Part of a small language model's weights.
Architecture: rotary positions, biases on query, key and value.
Training: a variant of Adam for these matrices, 432M tokens.
Each number is 128 + 32 x the weight over the matrix's rms, rounded and kept within 0 to 255. Layers, rows and columns count from 0. Numbers have three digits each.

# up: layer 3 MLP up, 448x160, rms 0.0917, rows 412-447, columns 80-159
# down: layer 3 MLP down (transposed), 448x160, rms 0.0934, rows 412-447, columns 80-159
# gate: layer 3 MLP gate, 448x160, rms 0.0967, rows 413-447, columns 80-159
up412:176141178098150147188120108119105144179124131146129086157113104108053153181045126103079134146055148167136111092108149129101115177162125125123125172087132098165103129101102129127159125168168156098105116069151126148101093105147136081095132147
down412:123151112145115124130142150159148111123083073092189126097135152161161128099095114110124091076127130071116122115105168241150152144120164119178155094195078114120147192076104044118107104116100099146158123095144110142124093065073119168162136140
gate413:153081145106116123134127152079119164173059178173131187094138127135128184169132147086167099097145161126096083108090093115167177151121074184119081160114105143125109139124126155092148130124101094148120159090153073137127122159120164174069073125
up413:130074170102068107152182094137117142105089135135081134076119125100156092170145160135128087149167141132109094123097172119138102195090128111102138147152131096136095036164125110066180150143088142131157113169122114109112093137102103152137109147
down413:138169120134141121132133157124111155178148101113137038137113148151127125123118115148129161170172133122159128171153079040106121064152173087135179089106162117152163158098071210142052123092153121143135162119143160132160176102130170108106168119
gate414:122154140170117126136124174142062128205157143107140093100122134138147067089124155112153154153149176156123111136143128171130141122119112157149111175121140081174140156139117093139169158171145165122136212118137112136109130101099152110135152138
up414:104169152109122100143117081096159120152126128128160102109137121156063115127124114164113159157107147094131123123146091123090138136152150092134187162147116098130094068171104152150145153117091121125072131118128136037156071110183116158073089135
down414:114075119137147125160135124104134147100076154130163090163127144094133181089137159110087055108205122132066128075134126114123155132179131163162090141104113107134096155091135222117120114094073147176133079129192090121135131107156150106108096096
gate415:089115148206150159150103146131173102130146144128115109147104132107089144135104139087147199131146091163184168102122085184131118163126109156102092107094078134144113107097094079137070153165055094160196095117173117135125151156102161089181125150
up415:171102204205166141115095122109069145111153074150057164091142083144088118137111081110121118126109157134106148158103159106106180119154135140119134066104121130112128107138118120144115068063149165142176165082106061104102137089109146093091115098
down415:111135153115084176145149184110108147126140111095110163082126132114133160138098113050176130142085125106100160069118157038176168097108208108138133130108147116152108097097089177159165095128139131144140116140110131105156081080168100140114132184
gate416:143142123170134152180094143046134160132181172149128142168124123105159124135151185132143148159135109148132203127034126158165146143136127156127086146138119129111112097103168093110107081161099131130149064143131139095127135170069119126136138139
up416:128178133112142135100168073147138093185138111162143156108131139108098180134156117151088130118255152160094150149126133096130097137150055152129139076139186124170050122125122140121169175082188095105115140112194165064123102138148141161141121118
down416:183121131138124105136085076148133144135139114157127128135128191099116142133149130114148109156159111095142092128143203167132095164144067130152167105096150085178213134090154135110157134113104166131110150105159125053136125229146100144120186140
gate417:136074181111118096175115183148149147128147232192156109100176162132156093112165137099073145084163164121133126087132161151115126160110123143131119133149113105134159156169102104160130198137127117113109155067154079158165107144095145153148101137
up417:077150103086135138149143168118106118163162118106114090093117100153157108094095164117088128117118170154135134092074141150139087027071150172168113036078151137136072081201128132113114121084093134113151181147144135106189194098196133154107143146
down417:126111133134186167166170140163170185103119080147060140152133156143107128139123129137137203084120142110123115165143168201086093143190114168122111160176108156150118176114133162094093150161121144127121177119097138066081141123120133069096116126
gate418:093082109153099139138122136119137131145130183105132149148071123169117148074074090128194130172154176107176171079141143156111115133156105117152109120101158089044127113175133084169114141186122092142115108124140138126126150114169148085125121146
up418:137106140181070102144184063141094137146109207116078112146137114167078132135119115109126181146125189125127151098138131146092128126068130140152078077186136094137131197135085129100081093131094153150130205122096134129113105137108173074118062101
down418:144074141135100162125135099161149097175091143122139156108177123110113154184103162156115075120102127139093132168098120057128156142155172134066110095168128107148192120103120016102146105069124125108169127114110127152134110115085123121130160117
gate419:181133134150183131173135097136148120168112151129102136140096100110099128102119137153069141104081111173198109095149138130094119174124068127093150149110160103141175100158131100138140158106126089124038103140201175098107163165130097192152146101
up419:164038153154112113202154083174157094132103132139121169095099089136151100122096133097183131162130113123147170088177067131144173147139140172121202128120134097169117140150106119127062096122170108126125138098141107098171106132086114185070195130
down419:139134095145145155148107149164160106092134140122128051092138116023150098076136102094090156038200102104145128171122198203142126133134126104113127091187180108131121077126133142113181150163117148167129089104170191150090098084098117135162112138
gate420:082140106115155161103136105105125149113147157132114096195158130070074135139178151119151104112214108191158128146120144079133135109107070171108080134186100052146092099117166141134181105136176102095094135143194156049098122175140175114109118132
up420:138155166068042171113110100147137108072140124182143155142100098143126173175084124138119156085158111151150130107122185146123086062153121173047126119169170110176125134128150135115145106129142105124200188112161173120123137068091160199127123115
down420:143131132133077092168109107151127109099138151120088167127165159080166166116129129110091179134143057090098075093097117038081194126099131106087143106183188124135126100151142180153138088160132177156139101141112139124149111153067101159117099080
gate421:115162094146116097110123134159073121102109195188084094139107132099070144131185090073143142131094125132160140155067101175105104135104116127097163107074155181146155180128140093140043132087123140157183116160142160125161178151085076102200130101
up421:147118156114115063057135125140109144120126119140124096143101085176151184126156106147153079123139148170097130149170188098149150151161125156169161136102131101059188113137139110151157148177101081097146108144193125143154066159143129143091150102
down421:149186118094172114151080158154116127129146161129076079130081121151177107116122142155124139176118123141150121169129186093115109123149134092120105076107149169106124140084091078149101176140131086148119132065136128145098119217091099091102183144
gate422:099136133187147044097160116153056058160147131143144171157097141117190126131118127091179141148164126085146124099153116083088169083095160194126097166152140133111108115160125121118086127131185125101146158085108124142186112156174183150128083097
up422:168175119171125118133124145130103104140118127158107172161144084166140126103079126144108092161098107181176118153167130105141136123133108127157093174085177139113125148149150101125109120074126116171129162114116176147075169193115154155098156112
down422:085179089158109111123156117089198075150063119149144122137162094120125147156120111111121073164153153123151103127140082073134168120103085191104159187108168102093083113141126062138159077147135063114131158149070123117155076201134179130125138116
gate423:139136075180099162129146136149093130163109146135134093118120097171164126183101052140130099223106132066133125151087121102133106132112105153096134115145115114117139140058096139154083114089141159180135130097145111120115132159136159143122205203
up423:052118169134114122141102171121173128060142099148156069135111187178150081103139126165133099155146109116127080167048180125131121147124171076122148107136122157155116134149185135155135126120137163123118163161122137164074155043136093118140151106
down423:158086143106160118120147132124119102095129150126152114097137118074107108125134098082128144048160173189113095110127145111145109118129162125116111119132101150155061133138111133150132127101175171162086087204130172119109154092139162171104146129
gate424:141188106170128128142092126116113122130177195095105157102100105127080116138119158149108142140108111166102106077143120128158121155181177151074154137153130037126162158094182171151101187150148138162131102096098110140151176191107091144125179111
up424:150145121122166180157137097103149136098055159118130140088205150103178139073152104094126136104131149189150174185071134120130095138150059071154129128121115136102141114146121117130103159072097137159177137116141104094122159145073178195085067122
down424:158109121176094105189129163124111134069118047111127081066130118140186137173136173130131121107123140151144144117141108255153098193141079178133123137126148164143141116092145000103115143141123082151138180121119129143101109129130122102095087129
gate425:173150126143142140098086094136115146133143227099096091157105139096089161182132167084122147141156176119099091078042208121144144169088138153125071080108195054175154105194150122175102143107103099146174125106125104129118132146104133135076109119
up425:139126152112139105110118200133137119075107113065131099127143147140098088141107159116140160098090102149101183121093107119085165118098134132162125123123121112166209120219164116098137203116141114085087151164107191159132086107092105108138089123
down425:097105136080153083120135086116174107158156134132161178096081139168125140158044128151134070137132125130163132107128069110108137123140149111132133097204072178087131131087083152123176142098145108178145111142137145128088147065179067171107126106
gate426:124147137193094192089175153155119111112173130137146137129115115162130095101152132138159162139091073156155126124153195160102119119097081134144135130137076090144164095125160109157120163129145139132181114112146148119108162097105115116093160100
up426:123150170167095140075176140135133077126170102113048127130138105119134104119119130093147114114147128175150140170152132181159175169091129139128088138121093104175137117088152097045175135129121162160120096132142133135137165148083117168137152146
down426:120139147163124067083132162105144117154127128134129132123140138166122156117170121112154087173117128110132147123157123022130146160097131121127064135153164130101054116132106255113152092140074112104113116129137109145183078173082152119114121111
gate427:168160094162129066097139123129099116154160159146112076174123109128127128127135131086161167151088121092121132137095085120123123126131134126137128102143156100143096153078087090127157127157163079129145104178145105124151142179107153111065186144
up427:117123095115110111129083118145134101135194118086130199124133121118148129120207118169145104156119086114123111079170138114095111156137178095117170159115110078151152119132143109080136136149074116130131149130126162125107139168143122204138128148
down427:081140129150169158103140107096133101113109074129132113187127070127120172102139083108079082159090118037104124183107110221085170136116133103133146148159143144164096122127177123136165113134149062092184081139145098145167099082125093118099179153
gate428:116114111145127159106090117163023119130107144109108125129208118151169122168156123138141142102181128124116109130118169116163079141135053177091100102156119113144187072098092092129108085113115143162168191150148110138111147148117096075139124085
up428:207088107120157134107092133153156114171111113109164176114107227095157099186135103121082104088092078111146105105181124113124170097119114124170131093154122137092117109120098154179148148110174084191148083100161107144168131131067149115164128110
down428:087163074138150094135140144075066139130093187114153107151155141138109123150161112166111171072094106099108135074096096255107147088156109176151146110113138080158153079069125137080100141120117068120147116139105150100102147199077096128091193136
gate429:111086103180174109127167053115132113160080138157161156161147107140069167083134115154092154089168093102184144123126126165151140118041099057070085053151062085113179102130131125155118171118124064169166110105094179110079146145122111104066122202
up429:134129120167192099125161082163146172168143077192164119177126209110075122111130142101159181133094105068113120117107160131090145132070144130109127123148113116099108176151113106092170118198150090166086182102101176107160133184107098107147156088
down429:209117096097075148136130099124116099085059130083084119123125114102142081092143128143146131138095143167141078163147152000108159140117089121122146088156156091123076144182185158114162096159168198102177149142150142136158132103142161137118133199
gate430:122101127108157072114128080112145109102170202121125125188166169114110133145137189153116173146129104154125151116175143118184156084089063150160201079153096119078124127129152125130133167146150122137139132111138083143109127115069091142140201168
up430:165127192104085144144126206111167121144099073150160152144074137161158107148151169093144064145141192101179104067116119112102095092131154119100161170072090090140081134130157106140063196150167189140156155126151094106105134153118113102106140113
down430:166084103131155108130143125155136209168176161130102112136122170105092145091148165106099129055082081121158100129177189189142151143110092048061163109163120130141120108116133069097087095069132152126122152148119103149117155136120077121067171094
gate431:122126106145096107143115129158098097142114165132103117104113129145137108110172152150122123147139116121096152098142135150164102162116147100160054084095116081137100146197146112144129146188082100133144144130181072119176122193073159124127151209
up431:160107123083122039108121164105122151107189101113130123104135117153159145114154151159091076144103124136152173173162129130190190152121128163103118162147103139124075208128166100146156134163141106147145173179189112117149113169110109116146083169
down431:174125141094107124171108107063159127127141168132179153060078104152145122101119103171112133153129169127120128169153098181149124142119167169114078147208085096093046167095096142155140117120188133131139162164173139138198117170111165144143115126
gate432:158108142134100096159140131097153082098162139161110143127125140165132104095152119096116126085148153082134099161119175159158188120109148141093074134109088077090153159161116158155136128132150109155108103144152131093125162109122120098142079120
up432:139138170115155132117071128198142171126128131168135116201122182109185070115082190033112083140114132139150116146100127132167149119150123125120112091088100142124058130108120122134107123185095159099138140162135139144114142127130155144159123115
down432:180114090103189137152091080094181181132161090120170134059075129150139135125149131131113087162162145116066104170140141023149178153105142156129140134140108148142124116088066103097129170136097085081112117128127153096156115165164126145103151146
gate433:073179137135114102227151062168119188148095100106053148167111129054064129124127146149117122107102194144075145127081112123111174146114107158112090019138085095128094123129076170144168138115146079193081143117144141089069100138109141142104153125
up433:152111136200216106104189136148129105159159125157134146185152076119128115136095124171077071100140115102115132164123160136156144080117119120153095156083144102111129120154083099158120114076124111072120123103128096213142149125152107103215130148
down433:047114106159046154156090111144181132120079124149107132138124153110158091097133094130204174190089154107112114128064161149149097158136084094101136115134135087129098114110148086113144157139101142168121102154132148115127075117133142126128127122
gate434:113113093166162080147094132116153220152119094126101127198122122107104139110173115062129111113135163146129109196088138132127197117099098163092084182067097098135175109125154118132112106106139149097125163107213171143081123182139155153124086137
up434:098146106161161084175139194125123131121123135149112077173041111106198106123127111146106128130100108133151160142138069095106134116156147166121091077113131145117083085120138149170100112161134102167117109139096081139107180102115106210151207110
down434:118118186136101086124135153094147161123093129127138138175143093116087124128175154159140130109159128167129154085221092255161149135142086127057114140127145153140205139120108013128117114126132100095114147106095151151096149034111104094131108133
gate435:172143111116108107106146138079169110135143123088104134100113115102128152121053151107138080157111108153107168149161148139121184111134139090101132076048138078065152153169134092153175180144192142113168132127137160119096093154128108120145122125
up435:113155112124073117178128138140107186093196161137121179141146178166171129072150082082153195117152082101169171137122106131091107110142173146135119174147156114126093119168136145126137119143184158158112149132108149144096193104124061091155121128
down435:161090139125104148154102154131155171136147140106133130036126152104118176113147124161124185120084090167174075143118161175083071118158149160098092139144152106153057072072149127113171143164131076128113174076112127182126174079131121087140119160
gate436:124124177121144167149159116103127125151146141118077094130159155152094154144145186114133165118158084087116196137069133141083159121123102131074096103124080169166178166169176170107070122073099138097145144129119146141114106150103066130122060110
up436:080089109109058140168138130131195150127103073120114113134114125121096132105099102143117121145090088185154160108135119147140127108091080133127009083137119156158157193188114110123147144161063180149173172093168110155113125148080139124127134143
down436:109135072161115087136090140126102131108151143184140126109156143127115145125159120164134125105150169198195102114152121017080123154124127163133097129172107171127158121097117255178110123153093085131096138152107047157155161190118159115208131128
gate437:152189117134078108169140128152144094098137151171123148118043149129170142141098081126125169069131134106100136064093149161116125106125134164185159127176130085110130183101129120131146098094147132165087137094111071081127157096192150139122131128
up437:102125196153152102118178169164141133117133091169172077170162082159090115168118167168113140124128176168097152132168114091148131150217084068156119111127122131120083082124097062119103078112112141118144114172121171173112158120125133146074149163
down437:134133109132106165129161155144140089164128130138149085151085120099111112116129145138132143206132171125117097109124130000123167148142109123157090173144155127143160137165064063151136148137083077104135089124125123137174138233086143162128119160
gate438:100075156152159131105109118131139164144163114112100102123176118057116104101128062151108042111153170128098102124138136136119147143103103109117081184096093124116118146175076133150098139126152075148099190109123130115133165125113109157140165165
up438:164127092123170188152121120152147157042118130090110129104136164135147116166137099192109152110111076147124167146139143174150115157125101135050125100049099149092090203177101122126067107119163164075137102132125099106162138120148159117128187122
down438:103143100098081164079121119169073136145164144132140150145110117159121113128145160130194161123114136130117130114116067086173127107138104077127115135119149089117180116152158121119080161130187140177175093105166111131089144196174078151128063181
gate439:179105095120165079156135134158109091071158119087147123200162111070163082112079083129130087149160114129067160065168149109063100096108044093119161173121205148126090162133053117088091068135229133131119159093109154148170109165121125121208179172
up439:125083088103111109175140136116174179114153135102140119168134090097190070099080079134199156087126140124127084100087149114126164112074138172092110113160179142104158174091109148104091097167149143133100124143106118151182101151176108142181151151
down439:138144162166143201107115113123107090187135156128095163160148166113100156166183151145119153155082110084149149148141112052173066162166165137170161124123042122149095096160157080134195194126102120124148117151198120114090171165132115096087104098
gate440:139154155165098178104163084130137102096132159090135110138157141095121153056113171112089195162140173126106164113126142114165113151092146149082181106160110116189180166058143146096097173159086119174143133100102147133134115134068061169116164110
up440:117170108127136135191169092184148108131149093097123077146213120106149110134062208136069132251126093111098120167128103134139163131120128169114139075155163123126108119093081125169146103094099129129100107111127151133096084189097162114079180100
down440:165109092122085134132168106092184158089184168158059074139140109154143107110173138151097058096105125124101116113094083096154098128131141179174125131127142207140129103201174173150125060121132151094165121156163108150110084091096109056100113170
gate441:123092118112130163148087082148116135122127156186155128126162133123114184125136144153133097098098065068073140067168206128115073145107119150131157121157165120058167101077131148195164106102158089162181183106154116136159092137113148163112081145
up441:150118174087209141075136111064118172171134140130127111171131157131107176139132112075075149128157135149122173133106103102079117103108130160155118184140111158086131135091143130135151134076107142051144086100156154167087074103158074112076126102
down441:124161182117152127110137112113123127170078149115144098063121163109123083167145101172161157175113097168173131109098105158116134123130089122116100101142089114169157155142132048099068110179089096136064062155118139169136137128116123114116142152
gate442:133108188127152082093100115098116130124139154113107138105164080145103160156101187134117172076059151191090148147139150095129139100125149130131153155132092117178190154223074163114185125104094118115057109114106194155164206119146145129154078150
up442:092061168147169132176165144153135118124110186123185118109139167112114120160171108151154104125171174121121118092068112118042153130081143167137140148144113132075141099100153147134182155133111214114144080180180139143111143134116131205111109132
down442:111144051129108098075091106116087144092138103120126126109151114167149128103118106119105200140066101113122133101143121143159135151129132042128137101089145108144126164138145091085063148112170091078149125092101112062141154157143106090091078105
gate443:136147120152084126117107113184108109143161110099092130138160097152110153089141109106159084152115134118111095106107092186191121068160124147164118132131113118083110145168146105107152169145170165171174118183090163141143114194114123147047135108
up443:165098144113168156147160091096167107119134187118084165112066151118127151075118132105114111114143151113101163171139117157103148091119125175099142093106147134168151133144120110114082105222173148119150070146138200127165153190090099131179187106
down443:093101105146103109100100144145122123141108089082155149105146140175152097081106179148139138170136137091133110114185168080132115090163077121121086070111143156178103152103158101148134161160149165133137117140147136115118113143135127156127169182
gate444:103117129087169153129105139059119129092133173126109116129081109142151116147151144154161145074094130098171160100102153153147156131075143093203133090166131121203178155132161148099135102159089183075133130158089187082133162130151152107121129089
up444:067149144086130146144148135128107116088174116112159125200101199109115087073129107155118138131132156106156159077147107161159112121123158059111142094098116070114065107074107110152143102113127091136143118098117068158148163079150151182159091088
down444:121103120107084100107132157105163167104131118096128163112092144080101067096192153136099130065145119136117107151095150230112138107130139131157151132163124128138091192130149161114092151145107162124143148118102148153123098036123148140188129149
gate445:088126127113060096144181153149087145206163107125158123118094123151150165087149150090061112106119164164100195112087111145082183135154085138085132194072120235193090102182132111135109101123138090157091136106157163139127171159123117161130175148
up445:111067146138167174179149102133129148096143140161088087122107178111120127123094087088099152135122147070138179052095116137099188137128078121120159065134194143143166177105116125175110153147154148129171159157144112185087131102095095103140052125
down445:190151164117108139054138212146093123156128133167100112160187079144087089095138132113139201119098080157132200132142098246123067112121154102109141076103135130115154143144112035081101117110136102123125121076134184156119141046086128156105139167
gate446:145144093139100118160134143166151130121176138084141147099127157164160073104149089135099151165112094110188147080080140158129111160152121131099115140123163137096115127128211130099110129135160153153206179111067130106118141164123086110135145132
up446:116150082125124111153109102112156108115145172179138056088079133090121132125120094108099099187113130112092083147134173099102132137117140116096084187120143144145109171106134170164141136072131152113110180109124123196110164137169176169105187132
down446:135106109173095143126077114110100121133172119100095078144124143108095070147113124071179134073088153115104144137174106108103078175099099160116131152100163189135156101152098228158153149132163123166129144135159142130058147111144100164154178197
gate447:124149124219070085084112155153155171106128130194167137143102108109129088122202124082141189138076160112157172086115106130155148092133110152149124129064142111099099105147136114165082212170113111158132190108173130108117157106123082083125144153
up447:116128084094130133150068174133138129075119159123160105100142134111078141157139120083142045109131152113131117032136180108131106078152141105162097131110093157119118171075177121103147135142149174092060134117100139083174147109090079152150147127
down447:072100109202119157147139160078107208136165189117117081133127103101063133135173082131107143086115170080112158168189154179164053085145150175187061140175147135128165154127115076127134123170135103143139109155108130145107097082171145176114092147